{"vocab_size": 1208, "lr_head": 0.0103, "warmup_steps": 200, "doc_mask": false}
Each number is 128 + 32 x the weight over its row's rms, rounded and kept within 0 to 255. Layers, rows and columns count from 0. Numbers have three digits each. The size before them is the row's rms in percent of the matrix's.

# up: layer 4 MLP up, 512x128, rms 0.245, rows 317-351, columns 0-127
# down: layer 4 MLP down (transposed), 512x128, rms 0.221, rows 317-351, columns 0-127
# gate: layer 4 MLP gate, 512x128, rms 0.261, rows 318-352, columns 0-127
up317 104:165153104097142182122154142115157124161139079150113132110128098172150140116122155104108161164191089152124168147136115178112048182074146113163119062147158063108089120088177080121045153127100193126076179188151141128131110102091142141121158113103100150110123144112149128103125197020161154138089133163091174097139151165103125166125133123124141137126128146081145106106166108106116129142153
down317 103:045162110152133105137182126138088143127099113126142140068143141141157147123145104123106085144156172160158064132129062125117105149111085104127134126149115139135180142077148059156140117128129135131150124153160103087106098127119149168091163059066140045098154129130111110105148116134160120133114170079171135054093083124088136054068143165076169161160117118095182135141187128131155084107091
gate318 088:068178142186136075122115148153146098101107155109127173113089109099097113194141163182099074109129112148084155131111090133124139108104037140170095132144160100158114122092094183166136164093113148089143122111132139168116137198059112102086134148205087112142134101037122165145124066123058165151117177155113090101173113125126134107115139134113133131117107133121108133122160146108171166081155
up318 089:087163091134104109171127233116093139046156103146126122146157142120117154172127181160205177123148114140114135140152098116147144107122120111154084162136130101183085160153135100129136124118083152140129094137128135124142111171086085146158136139146162137114200163136091150080137071068162141108156152157151136123063191132073111154133166115132179148110176133108181144161110101117123138052192
down318 097:131020077162119119183134104138104128123071121138146076155069137141121107099108165136143154134119125167131117127182135136151202143146107167109115122149103145139121101171134135084116131136096123119105196174171131124121136118160149114136132056190096097108139145103099092095035137131186108114082211170153127192118108126132138083100127175133156123164135183097103168161142086110134141178120
gate319 098:158164171146165145152161163127158164146207105149131190144099104108155192120159141118108148147123122092149150107102095202140098121112077072185128111174127102099192125088090138071131099177098109161127155087179125113154121128145134152142034143134130118125148143111153132159104078220158154134117125122150156151093176103126123168136130066124169079100091093152095164134092143132142113178152
up319 095:131146142137143128153089143149176120105125038175131163162082093088091144121111122124102164147088178085194163133105137144135129118143097116111107174218117073091142155118154143098158127187168128111197112099130134145169161089183123126200151126137067140141051153136160135141154172187180093173084129125146140153086101126123138138152155074081104086117140118089122114107130141136138155133178
down319 096:127087085184100125131093144105134213120155153120097140111082097138115108101180071142088076120109117167162140134106101129086125148168173134095143117091121158131055112138156102104114070169134089104124172087122089137108158138179093064171048125131139196093151165114100172101167104107167130139139133095166097091186121103075090138072164072107142126123148170110162164128143155104129128116154
gate320 100:161158113143141148126137127122077126168128100086126151084149083160184116074133175143121207128133120142121135147111118126110153188109136133127164024108105123060106127123088096175125083170089100178197149124154123134135153162120112131101209107142146121191190108142176122116116096136124119176174125140161110128100131143054057153119097075137149133113097155097086112102119129078116133134072
up320 101:076087184187132121139149150126158124097129146142139128145116177135099153212128116081160091174127154124141070122130148175136062098150103099159104209153167146139141120113142152111112138173150138047072134105110123150121108112148194096153082226124148104138079111077102174159129133140122124099106128108108120109168125108186198164094164153156076142147151111131153106128098108148103170145159
down320 098:133130158170096130119128130110156148109171131065119163085085145183099151124141145106170118128124130123129111129171139139133099144112081099141142255169170161122135104095147153117160131065118185079096128091096137099149159149129176124098143180148108106144153124182127170117112126188118099191092141097082175168126099160095137189118178097136092116143171129070074053135117142097131109130148
gate321 087:053054172148146113105130113172136099103143100143108128079074143132143107134170153115143092108114129166184105153132183145136100190180164128149126172177145153172170158077076126129135135141163093117139143119116064127120181168079134120151123131135116111163118175088163130148163136134181044187137117172168116157167115109127211155145101099082098133153151113115133129139095160091127109071085
up321 091:154144097071116096186120140092119152170084188095153105148123140100136133139106147110129105122086142168101203147126111135215126166156127115146144206164160164173140108164143181120094118060143118148153079167166140141123149127210141075135115142122147113153110083150109094127111062161172175112122135155099101104153156136193104119131087107075151104154148170138086170111068098098135110095116
down321 088:202096126134131091158140140099143118172117215162154130076183034141114132097177129111111112166154093154061148069139125097123107110131144194140141099131152136120064046144144149096115085094099158128144122124104122150128133069168148172147134097123164094162159105107163091148062137129150126125137200163129103145098137180108084128101131133147116162092139169110117164106148091109148078163150
gate322 117:159140141089108119160153180146150126093134158166124165087136160101067080057131150117166151120138097106146154080107094121160163059137092164112157119116130155090054148104099180192211126156154149104109156125084082130129107169145162098144155114102115094133078129215161120115166114135168130115083119150115086142132112128134173115084182155141145158124139181058169099165148136132112144173105
up322 109:101138162096099168087089097149145132132087148131159141116128154150105131088132132116158158136144181207135143066121038151093139102123145165193170155114121112114130090149127098100145092095092151129177127082101115076101136168128068143070138170114107151180131199106165106125141122131157096161117181130131141101096128157018147155142094066125100133166137130132157064115154158130134175133088
down322 098:090135104065132119168182096110152101159121240123094154131080157138150150124126138148103148170123066161168150127186121150131073140113167172123142076139122121085183142118172099137114110168130075145094096157104143159146100114076131116203056110112146097162106154146093167123100110168150174103144116149156069119119115137117108180119114052111169122145170106110158103093125106151133074159105
gate323 096:143157140086086159143132088091125128144169163126048078143131143141143116104130101136102108130135130109162163141097082114079083079155096088128130102173132137099132136131166080181160095107108167130139085129176147136143100105069102092101145135095136117163107205124090106136070172073123146110134167143131175092104151090144081130144033160153109197157091101160208129127114137076153150165101
up323 099:120111108124121100122146084123120189110117115140083154133161134124134131086141082139198151112095141212109122085104134108135180101124079134119137150153144215194150138110098060108137083140142141169082112114114119185155069082130147093172165120083076118146098174121158090118082124143117119122076108113154099086089144182192093096116134131096142148121075117161110070091121079088115074145111
down323 104:123079134145110127106109088143117138135083192096115070144164052152167088077129105076112115133135117131168112148137152112080091093155164129159178128110138209090168176115119130159150104057118156143132147107131168123171183082194107089099132126169083142102062181113161135089136132100129106173128159195119140119139125112129193149168078126166092127128121120109175165142166145144121107178159
gate324 091:160131101114134125158121145101100119143141107130098186127113139111106107101101155072151132128099164155112156106164113102194126088133108143119110207158108123190103163102057072162100111117100141154112065072104139120060149110079173125096141041176080107193122096110115095092140075084145150080170127172111156093093107137139074089111149090174119134123123080118133094081130163130168148127116
up324 093:100168141131159099153155117085147101112152063123158099087134158133125136144105108102094069107167092040142161132084128119171157089097117150129122086122072097066160115160107210142123079182150186124132167129183099127152141137162116129119160080071085128042103126148145169172091140153129137154143116204133160129041119133101120119129080145131117144152115141099123138074106121116131135170124
down324 098:042103124154118165152161120120205117080140109126168137119118161115085144160125113088178136126129123105176138061143111159122159111098134122191131159140104104119140117127130172129152116119140120118168193123136109092192172156149115154102227165155125156102089122082169079158108148130133161148140135089123195074065130108134137100119097167148139131179127110105126044157158084105084185120151
gate325 097:202101062164139052163129165137114120100143148116101136136131121129137085139166136121058165111186117153196170161111126157140097167115122038136188140136159139121097144113151093086131193125128106131121119101131123162114141143129139134123061169115096110100086091170124129131138084111124123178162122171137069169096129090090113183087080164165165155120096125087134146115201189132099135150149
up325 098:182064146125145132112115130116096135125075121230145127127088151138101128154141110160157163114101139115109134166141095109124141086118099147171104142103212125149139143138080109184170166145134162086144161150084173198118141118190112154099085187146121171140107102096104110101152178173084138156141141135138155115120166062115144116127142149150172106094136131189150223079103183127134145144096
down325 100:096094155114178123056165134097126101185069135126075138165101168125140087145122213135131184114118102104113153200080157100154189130117114124102092117143097117076145124158078151103110164099147142103131187190101156146114161155132109110133129167104135083112137100130103086155175137182093187140156162100174119175144129098163166110066107136091119138098142164119194125182127125159158101147133
gate326 099:102102204171102124178193126098132116133171093123129124169119124166130118145199168082154088072128102115142066145153106158169125180128084156085172087087123168145108128136098069163099162171116119133073148139141080132123055150140086164174073116128151134152154156209135133122115112103089072131098165108122123106119102141115078174185134143147145167178096137158146108141128133086117092134139
up326 099:057107190123077100176099104106139098101154158161202145074119168159162087123153142110177100091071117179139080098100106138135137115102077123131181136074143162114150118088107125125152128130108107111168073076096089111178162138150065167182069095172139104160074138152165158127098118160091067141119165121132121130110113143132091156108089137142149162127133126130088104120084091138078086164138
down326 104:130104142162120104119144036145106100144133135179116156172133125145175153136125123117121121157108129083106127085143190094153182125095108117077157131162122202195118128126088115184104123169082128154116113152153096119146145132137104119132113130209175160216069131116093129103117075116161127090132101140117116074133134115147154088129116130232122144156126104161163172127153134114063107205126
gate327 099:102157151155096135149122111061099132105155124127129132059141157127142137106133118122131129100175115071155190152154109089180116140129081149111125081152134093149180131112115137178107156164152146077144198102147124094120181116119138132143157112101127109080100089083171147113110147062115078135087086117051189084159192081127132146141149120143084071143178184151135146060135114193150135128084
up327 094:131109139080140138086183085145127127116093116092184133138141150207092125123127091103176118150140100096108164126171088179090112105091050122096074139094129204156123131151157096123123126162112114130127061107114129180133082178187144109066153118152166128145092120176140098143169089138163157191157123157143153089056117092084109110154112102174128107089151171141090143171087136136131153104157
down327 099:090124158154099107074068172114136155096112137077161119110084146152156128140131145117080123133141116153161097089118208120132090152105108129145124113085148104176200082124172083165151152138148114094141149116118153121146159104163121158103142176111140070197130128105162091090178113166150158084089141175135206096136103073133082179141150111085104073102120173127133068128148166136128174090072
gate328 100:152175166127114103154091090117133053130096106131145148125119130141175109064082175135120075152114174089051192080084120123087139074133153070114107102127116108123110183126110163100169134162152172168150168116077069109190142057121110164194124107101140101102100112153111115119088085136111112141081113085159108088132120173097110154123120082133122142145124154153100144135122100115163152198099
up328 111:098158148130065150177130100121145138128147038123130125124146146149181088081166153109094104169142154160103092150145048103132079181136137199138051122136153113102100101087201163053108196126160116130156140131127165112168129118128106104110130147147130094106133102116103085145160110104185141167115110118116141134100170092154120127131079098148153124164200057175097108090150128113166123147105
down328 099:049149145155102093127125176142138117140141153094126159156139131124135166109138143158138169120145164128076114134152179173138146070115075094110042122082129170163104179115123127201055100138094199148126119172105114110100149180159178118155128160122171108112065150192181170158143144120118127113109115174116132129164135121132073122106136123111114145164182143093156155126064150083158125059132
gate329 105:159154108079122069119124103118105109126158114134064141096078197101132084096112180146147110082100144177074145139158141094161148170133080103106076143062055117121178111075097161133098127138161075142168091146152155154153121134109129136151166076096125121132127153088154123156201164110141136134111101173123126099130161154144081179144111181116185146109144103146192100115164077181156113105158
up329 097:165112136136170096164096120093094071162100089159124184154104127137123159069144163132085125164096094088098129133146160101094093151106084140098148145095113141151090092156133099117152132138082163143110157170131149141096126138109135218158133142113133094156172127157059145073142145096136122118197145086174066135102137112107183154119158160186122101053113081114094119161125185194143166099088
down329 104:100129136121075107077117164150136169069043158120048126127136177117112076133199186083134091092133118124181115121132108173107112160116077137130131154162082094095115114128099076155111153102039120114121162102158125132105119113087128176131145166160115119152113157093098127158139157082093134149137093215053181141143142171138132108123150129136092121096145091130119093157105159178133126124169
gate330 097:092115143071138135127161129125116123156161161079132141121097138159123159123074173091099114149084156181132156162122111183161090110085162079148164165158141089151116150121121122140126154159113125194089123126158110099047070103210102129161134154103111172139130087154150203166114132130113116162147153153169138205081103148166191113134113113091101190117157160138126138153148132147188142163196
up330 088:153126137126233117070121128157085062118100131118116140100132131179123182126085154161115168164064127153143130119158114137153132096173144133164129146096128108154091048163090106108126171120102096144098096091109117124064147103138082195132148128109178173137143135121107117111145131115128148208072138122102143090105184127172144140104152203119176184158141075117184148143112145083118121117097
down330 095:114164134169197097149174153107193121122120172199123174140126122138166107110093124159149073126129180155116146092137173108120065124099113138129165070172137117085108082137108090120135092109180080092145134143111095159176189138061169187159124135157116100114141152136078156150111122072119105159073078091129179135129097131138158145125109159146115090146104170097126063124100125140187078137167
gate331 105:156095123124105106103092148097097154153122144162148118121140091095086136139070135158107087111129118086073133143084138103166113121173099106186155080144084083146080082175143152123126109124085129069111141152118168078142105146138137162085136093108121170168162123133124221135127187211161099112115151137073142118148098058146150163065103125127108105121120091122139148166065135186079171174118
up331 105:091108140099163121132068163077167123116090122121113145142121126072147098087148138077077165186081162104125124114166107143071157098130143114125146133127112195145129152136068117170152073120133131168099132149143137175141169142142092103177095105138074149136107132165106110107145060120166095098142067142129200097130095116141059158102076136087082112132108084140082112158191069102168147083104
down331 103:175148124169086183083127147100159093133133139109067170146177167130114191093093114127100091104152086165111109128144190129093126161061094138138081118152154109120147114128172096086130125127124180141148176137160136138129131111145165206083162188131189095099111135104170162159126077061130136085114155102152086116165201111070098088147144190137124141118114137115165154147105128126112130118064
gate332 101:138167055113093147132166174121153047122134130154085186118133102089077139083070110121125140104121162100111172122104176121076117163085120119111092135141084127162104142117145128166136082129121133153111072149128134069138104164157177167079125103134160106169139136117080110193149097082139105178106138151131200112067140162174072126112143121129185149063137082124136094069106148129144107107174
up332 104:140176139094154121138106131169183155111139097202162125139101179131077076089110125166079122130177127163132119143113143132127143161201146113091132150076103135070118104118074162125162111114091093126205146155191124175155112080112111120142115157117097151106085143107157199202110164173119095146127104176168117156154120113074112120085145101138155151113066123144108109149173165092128137133057
down332 104:152125130148106118106159102134104163075185174165145141133059062151172173155174116091129149125173124161123170128096146077129125099109167132190199127093177137123108155150094106130099124214102197110107118077101117108102143133174192146095182111118158106092138096159164067113126080088146121114141119110129089156132095124174119135137116137163125125135112150113046115112089158138171078148170
gate333 096:170045100194110147152075093153209081116129127089128115155157085167141116083167105181110139111081094136154058116093087109096152114169136070094169168148165041121074143115117143157126089100152102113120149132123121122094165106096125145134111120149155083134084176118097117150111141128131124084074096133154153141077122137122153144166072089153091114135118098141115170161080081111089106096115
up333 097:138151131120164102137109140068114149115141128164166145149108132063138181155120171119121106077170239120107108108142169139141205120117125073132138101105087104152151125163151121100118093169154142164128085077102101171132140098177152114171126171197125197133159112121073191131108069158107141147156124079118104193166105181143079127193138130114162106119145134128168128155118117145109176148108
down333 101:126135118115151119029132185101100154103109082160182190180101114091098093135111146125111062130105108130122146119166168041129126142081106147157119141175122167150119114119190108171155122135143137088099134154116142127125110128144152136145174084104098112089160138132121096068119129153165181143153172093118138107114119083113150047055130112090123141067159113111116167153102089143076074176159
gate334 095:110143132124137111109138105143090095140165148151167124079116139131123135121048086152197111138085157121174120091139128134137138141167090190124128156181108045107152151105141115124147146107070121113115120148145197078128114175134136153168155169088137112182137077114083122080091050115093103064107113090143142156153114135181088089126157086188150103127127120113221138181144125112143174102117
up334 092:127137166106082139052125126098125112163162137125142119136154160156141082084114122182132178170106106128168124120102096123148121117151126117134177150156164164124159121065115116120131129085061088165102121144107189132100112124089136168105056086136082168084119109080161148148156165096078083128070122168163134170171149065152139096118152148158081082122117145085102117206114139116064158059126
down334 103:085129160135175139133174165136097124076101128151092146117129140149092099104136141175159106089154180104186150120147116122050106131126154097109165073056110172136100167082088174098102064123146101186136087132123121093144157178097101111130101111074160142086149141074088123184144140113141085074110129098151055117126078119094158119096092134074143133165126107155156198078145096125132126157126
gate335 102:138109174170152135145128157060133092102193054116060157171153200143138099131140127112101181156109171160077107114144160152120149123108103073121152057176102153105186088117069145143110098124125104194118113119146114155163117138106132149124067104163076116101101109040144123157171128098126098185115121162204134140145113127108125115161160122134141155171128101131117085088103131118116096087125
up335 105:174124130147170156129114127084113089177140127167126133138079129155143140139155145185125132120119144168092121110170117130065092050096133071118097038172125133110145134154157147092119091205141083180126155104151157168180161118159107100110122145150067091171137097039145102082150128118110126142126122190119158104113121102113131144120111111124057127159206071119096121167119112151169111160145
down335 102:077125116135153120082126155159106138153103150137138100188115101150095149179185071124075169137111134120142129103166093123109133157135111172149142159167096167092178204130134129193142110064126056152138076155114104165114068109162117077178159141113086075118175148056126076102179110094135110151119141114145151133108138092156172088144120103157096178118150144116121097160152140078172081096151
gate336 091:143159099103116164171054129119079131147089112102170117109168165125119127116107140148127137198083167131116167146187110179116187129174144119117124128107120086137099100162177136063147100112154188087150102193109168161110210142106173131136100182119139140173109080094069114140161115199096120099139108126171153078151113121119099133123128137147101122119087120049135122144167099092157128121191
up336 093:122121119124133137134110158162098138167095160144121142096204137079143132101169084116101115121109140121124088095148103165112162099070087115115116103102067091124099077095104133100117107111166148149071155134144146166082123139103140140103160147127166217196170066102075114108123126155104164189157089101181156131183165159088136180154143118163135128141092120090142076199163122139105099194166
down336 098:103185099166168140155119118094123132084141184140147150156047114117171128153096086100122042127130136145117058121159150144171128140124178097114140125173104124155097142159140093095144077164084160164110141101042138150145146090151138106135116142146158105137131097105092105174153105116151134129094102104134196114068060125111157162151115119061083156090122110110135113160156165129107032105103
gate337 092:149081142174142158093099096138130116148085165173092124152122144153110192111142099208170154089108130154137065115195110098152061093144131119192146140108139149151134109158101097164116094055090137106152050105114081145104151110075150076147145101131149133105106151119130131105061134132100127130166139117115157147106167073129076117117142127130134095028162123128150109098077173130130181143156
up337 090:072158126159128096103134112158165142106104173182132096134173135130096141138110106194129095152090144163120122117136206122115101114079110107176152188130092134072139083134100165110122090123133132121153055070076121088177113148145154056124110141175114142118048102177160126166106076162026101107127104140111147155152125159066087118152103100164126076105118105108110153133116123128153120104149
down337 093:094160149127107183173157144184148126100122107125123170112107023097089095100117111124140109101180141095105111079140156100087108148149126149132132176120098113096159097089112120117101083163090084078070097143133178160134099162134154136188161107153126132158125129141090104173159068138152211123139122133083156205106152078136158086210092141099075102127127148161096133102116142135120162100120
gate338 093:127105219158144125151146205056186120122138144116113133113074125099095115070103130121079096113162113183135144172149112146157112117125088125107150151130173181104135160181127147096147129193101132150130148113104141131111179094114166146150176151134168146136177118074125100132131202146110125171085124154118082161174134138120161180092187136105111161158218141143116104073155126085169112132119
up338 095:100148146126043113146113089090143139137133104090150162111246086179155152204127160173104168126119108165115153159132128139114153098155142149112136107170155135071082136111083119172137115119091102177157128111100128129141118154204127087160107144129061147099135169172111183119136154136096078088150099143147152103091137116112098116194104120121113054132069134131134114098087108094097155106093
down338 101:103161170143092145147154131129096106099090090125144135135162132130136134119181146166122155091098167214119117131168155129162159131121096110121073084166141109141129162134066113138138152187125143165115046101125079154166137106119156105157107219147113048172113190163098085103104144169089139156108191123192162117130153072151109111120073156114130080115124138141159155075133134144101161106087
gate339 100:164100111146103112123145181132130175104158220139127059143152084120174120089110128159112093105123128133149131149105165084115084144090046170123146083091155110141180093159191143134064146141134173127069196115080158117109133124146102154110110153105135102149120090126152165102106107095108075103136148147120083081177091104191152076144145124157173056124140134123121117145179146159089125148096
up339 108:112122103129104142114091139094085127122130172169148117072142116081089181123115125152123073157146122123091151235159163143189121136137097186097105153148110129184148116090166093161162092164126148123130165123145200092145161146069105163038191124089103063164176094137093096129131152098161147103137111178096187123129108083133132099101135107111139141118122128161137149108140129141092074171114
down339 100:111165130138159164119116167178135125122174115148187085148081123080141108117075131196126144081125118115073105117145075067093105145122130155142212132116154138103099175148093175138132199084121186178106145102149120109134199141146089045112136167147062155153132082116109126128124150093107156139182141099127175174104133136101145129109067166127164090089184126107127147117118113137137122146081
gate340 096:157159090099124151025157148163121147127129088141104158067069113146147099092113106178154136188136097144092132154134063185080099124155117109077083164147079125146128100114139106130163159112153113117127035151104164119152165125119075108109105109185116149124082095149122106125119089123165146167112197093137154084103136126159149157125129112127123082124155143136164052154045138126162162126128
up340 109:100086102097136095192098121154126177119124160176159128142080106176121174147112118063133131081141145170127207078119116153199181099164104143128108136118181192113167176138110129135128102152150130153116169112134104166128105095164134107089213155092060105135067158144124096128084084120072113122170130135115145122136167133118136107149168083112119142084110136106095144065121186133108186148113
down340 105:106176143089092066124151112219063149092108081178088214127072093195106156127109133130153151120081109183178148141126151100168116088192116112167113107137119125112149160149132152156138132152120089109124099115150130073120159073138173124110115098138079127125118135132164090099134085141079138121140150124110157126166100143143060099092147098104193134055156123087117098129123113078157161145117
gate341 103:122140142127100142122115120140154080114172193115106134142114218117130185191154134158108112119085155120178153130191102104185064126123100094084152187138171162123131096114102106132130136126171151123134105159087124101130196077055165139152064150113060168146136117064160129153108066161117093139110123121116128103132138149123154166193116124138155089132176142133080136052135133090131152117150
up341 105:175122145163116133160135114126154157102079099147171129183198084111138107119117073094117074114150121125194065137146122137108152135160131144098132111166181139044175141137114129102095158076106137154193196173177097199099119146096115108154108161100092146094092086124069162148086118153125127125140161170146145144102118142107153161072114147181103088090120063091097142160130159132156101115107
down341 106:082160152085156115152059095125116182129100171150125165166141122145093158097185065164148182131140155126143097046141131100080068158145134117160104132102095144129120139069103145125127095184099130139105084121050108088151163089109132073117124116173109130117097155168151128114152088137096129136155157143129144150134130166190133126190152100138081127195159143138106087152169156093198160081117
gate342 100:183214071154100127127123143141147144132101094098129142084127182107098131125189144129197136113072110095144121105170154132157208090118148141087160143110121152157071084094218130098168106125177099122091144120141078091115137144154062056118137145103116082145144149162152172157075071132142150111106137104143163106130123104103104123048133097165077126132119119162112128108137107164134124138167
up342 099:189153147128144141092169129168153179174135053134123171127100128117113138087136138120117149087099145059095095105121189145114187131112103134140111154097109177121145091064149097071165128158168140107121121160151133130091103151143092103142159135125104077067126169138084146120200111119073149153112158134124155077097135068156125086112143137129149172135112149170118205041130167183165097145123
down342 103:146161105135182120122130160097143096141105126176155150119103100088101068176068121145099125132105127126070151152086158181175156157125114140118097141161134151101110143095159122131139104150163114112130110096134141072088059155192075117122098133082107106083100151182067161120199134139118114176123135100094114139148143187154132128195118150129181106165129124183182202132168102144155085121198
gate343 095:062194158088063123100108112127134125083139129116194131119096115137097155126128140180151106098175135125155126110107118051095117128096112118101115118139183145129092176042141171128091147143053120115106100105089129161162097070108124185113141136145169146120136083133224124162152125122140126102133169171150105181076118134148124129185122130107126158100051154126102191094108126144126142090159
up343 087:144124175124154193135117126071144135095170096124127105081172110103117086127109102063183112119115125092124158141157125144159137156112112102199085113180089147105176123147129077160099088144132108163119149102073044088071140154108130137167142154087113203048112154098084112155132121120164141152142184114170138135128160106153101088146112142152061104074137130139131134152185126157191109105156
down343 095:162121123161109125108161151128163123129157127166150132118129139149079157150129127190105160105143154077144096101170101131171166096081115136129174120125129135111137142068167142117157206180150095134116095121140111107075142086141133125064155109115120111099191073126210083147229112076123097152064099079096114163101130123116172157151164113162123200150097109126072133080169145104098151136127
gate344 087:166102108134074098129100135182141109108137130099138119145192207164145151119113125189131126128161138118122076133105131096103088141134107162153165121088131116077108129088191108215139154111121074136084165132099135075141102088055153157141162076135112124092108148165188097131156145077077154170163137134016129144123077162085146095116107143136106103095163145093125148141155107156129116116096
up344 098:175073202118109102144126158089153081111077150151129107103158149149211151104186146110127153130142118119133110096072107119109118093151079178150153123111174110109125141104145122119142133127120082152131129124134096074154159126070141122188204113096135103154133202158192128141182123068109113180130116095068126126109149127120149112147106076124135120068134157080059099134161187106104179103107
down344 095:149141124166119135126130121163146148156102151195132107149146121141191099109133085172118074194146163143161134203141114080118148116048075117105187177138114151113138120138147161192102130150114156184143119114121119078159104128158068130177047072129081053136104123131161130139140120111151144180156141112133123122130135147126163166169172115139081167110045113119098122069118155083104131137149
gate345 103:142110130103105117038103093108107140121083104133107136147163133145142171113221075124180086151152150173118099099116155115126108137101073118151176126113141158174187207098095105151150177109123120163150126149120134136123089125100112131078123134144108159106102040098040118078101135153179101121143143147132091117150131144096114182069175116116145085124194081131124134125124121127076088129165
up345 093:151092138131097172095137103087126179099137179096062185069194194158107133127124158108112116145081123117136117129116158116113149136057101113122108134135193166150150134138112127146130161164101087143147137139133142098108116126134116138143116066147120056107083106062114144132117098071131139112147133119157154165159208112091133150097198189136108061150145201125113125144100190150118134187168
down345 105:180113117068074174141113096118111134132094127085102161151181179144146126136193126112168123134080137164111109103060122127116146139097062179137154150110147131142151070181114053165098163080095125181076122174118159128163144160107119127111120110138139121127130050138104151171119082111120111120165116151108128149206094115116131116160114076056188068154144115144096129159116167165172112130144
gate346 099:241163121138130131137144154077103141132109136155086112112169116156202140120080078119114167110141138135048163161124126113106168149160153118076088148135144095146161074137074135185146159154100062101079140173128115112183168120124104186142104144103129126095102172148101145093138103180075134077106101104113164163106132112132108154153128145085138097146105133102103100215109164157118101163134
up346 101:132121163139116140117107183122155115170114118161124073181164176183128165139113157098127169131137137081085109161107166119164146121085190098141086145135174111083139098102092130178102202164091135113106123169182162154182171124152097129175054119129140069114116146141113112118151099143124120106069135086153125117147139188126129118140089107110182157128133130168097037184126145151151150159204
down346 098:108137114153130155085196130104093139179174148128161127098121077102042150165141107129123099147152157080103130122103102091154120049116159155101148130095116068110088102178087146138128079148159128118133229170203108148171101045143118120082121093134163068104122187136103148134101135057082161149129138117135106148105121145074149097151155149099137100098098104131118112126122166132134103146124
gate347 097:131122160085140135125111101132131089116166115074071177108158187171074045105124085101170109148078146102073154148104170183119098185117161120157164151183087149126123136105088107135068128159116135089080074117144127132149144130142152170118109149130159177152149092174122139224150126125148074120127134104162143101166112131072117076105138118156089165126074078176150098140136118127161104101106
up347 095:145095135086188109114132156222133094127087107134100145075146196139158118127100054070162130150089131120125171116136095173120112120119117174103143106149124150180174117112063160143113132109138138123106128104163061129142197118150113129178183149176157112133067147180125122133128060103143151140119131094165179169096124183122110121102131112120132126130080070174185122115100110109123073077150
down347 099:124173143041123125105138130146090108092062118129080153113093090122171122115151059054153175135097086114161120140106185162087127144081122141136147210175107131146079115098074093127117136205106154124106076144194091119140205130111126185128116128116163137135140087096143097108159081161102117114109163148174150137116148130120163057133168147111098164134165099151143131121120137125112142095167
gate348 106:211132119141162106080129137144115095098147144079096194127118118185110077132139125140143115114154175118089130158079131121139186147135148105170112138155118171136064143106108178146121129132128147112146099171148147160077162168143151120117027185168163142156052195113092123117148191091124116110109102153204180151139125103135124122125044158131139148111164093165142117112111129114105179115142
up348 092:106108181188119113112165141104165111188123162105129143159133116118111133128164136096078103108102174175106096108133127150105091101175097166211103149069123098133105111089150091094168178082080081113099065149188120104188148182142134115095077140106078129096192136123129123118086067179146136192159105123148128075099096162113095150114115127143143081084147136137141090078127143137117115111089
down348 099:072104187138074137100169107124135120120122108182160122119104141105150126138103119146129168158088113179123147114109111158131100156089110195153105146101142066137151109116177135104147140084121113129071144128153127159212080170099161111194147130117144116046188077127106166073148079155158175124122090103118126102075110106044102158098157145087089105074101166122151129137135069115150158121106
gate349 105:126091086113098117084142193160088103131135211150138165149157146140136126089127192122125145107148092142155141159115115155087145119174078135138145149140149162143183160137102126088089093155138155113106121096086166121183148162155105176153166138137144111165117114158148176062139070147073174096169195135102146115165158179135159158175140179123159132089048102131151128094160147159063094168124
up349 105:066100157116136080080142098129152097105136165105147154122150109112174130081150135104155114112138125131131117079121115160139171091115137129099150101113182165138170158174117097088135103146104202154095067160118139101176087132178149183073155104126113104136134138159105176049099098148081158085133120159108092141142176157150128122149161116066131101124144061119106196084170151127035151164102
down349 095:086148148158095179084115116131157121119128130138145146143141091087176080159145094131187089176183114085122098153094155094159147118170109130153134156127139126083162115179090115112123124101158158087159063133091144128173129116067093161167083148136146120132142106123138168122097078095119208092134139161127131073174073122166150079076073135073140142110072115102144199101167141167106071117100
gate350 097:085173119165141141130126049142127173122102168108110054173118144116207164097126157153122162160127147106118102130136169101098112134203094125127132136185092155152087086146144170151133093081173180124124161133112138072108125167134149104133123145150134091163157105124096196134160089155124110112104145107153065151163090218110082087092181091107095124088148111151115143141128137158142169185094
up350 096:105114174137031055094116179112129137134135131101151143104091137158141135086086180159090105170113172084148059144094128120108183061107127149133126135125116128152109113128094142171143142122141153159108157186090056107080171191099156122146124155125178144150088102132085139113070132091130109099115135108072141113163167130114152077126091129156139114129173097180085135145103107151103100089053
down350 102:178086097121114168061104170083109062131117173098143161147148144092113079144060083095132108174130084125103150092152167128084108102108151153071172121089131127107101126118134125051165151152093168140091140091103143149101134152120164123160115159123134095074085163149142094076151135121189097088090121141110132100100143124097126135105147138141208178162069102091103057153118166165138129085132
gate351 109:166152144153201116106101203120114164156153171084130190128145137131132108115123107167089168127102208154147134164199117161184056148136119176079213132154170160154161111117142111104108187126145148118141123120089162113130150130092118104130171109087142084168104113106138150103101116069162149142171092144109141122086169124095121113115135129063140080125074095119134114060153106122149136168091
up351 104:146122119134103133201130093123130152156125141122069205109142109158108137126182158150156121142160192127176147150136157169152185152169125131174149074161152117075139107211107074144108085112112105173090168137118105131111148168119175193101120159128122132103143135070126153110170112088127201165132123125115155130101174145171075180125188109124160115100128137112124146119166035165102142148147
down351 104:091083125141139138150148144218125145103106057091120152163177103168140118118087155157096105089112153109109102093086089172122107120114127121015178136187127142139121109167089147145086143134121109099120110162106102103149101126072092140103193156136138091142141165162126206134101125114125105113154109110145138191097132133149148148166125136089122105107143075105226134088162078180107121106128
gate352 089:101148126145112123110184105134155168103155153095114119084143189133087136121124151099176150077138211131123110162127164168153135210163137178116193176115153171129129135104115085123075149127113148136152142081021066117145119116133093147131156044091120188162107139136099174151141089139138114138132076144129131140092163148060082143118134143171160139134118153094130113107141114115131196087132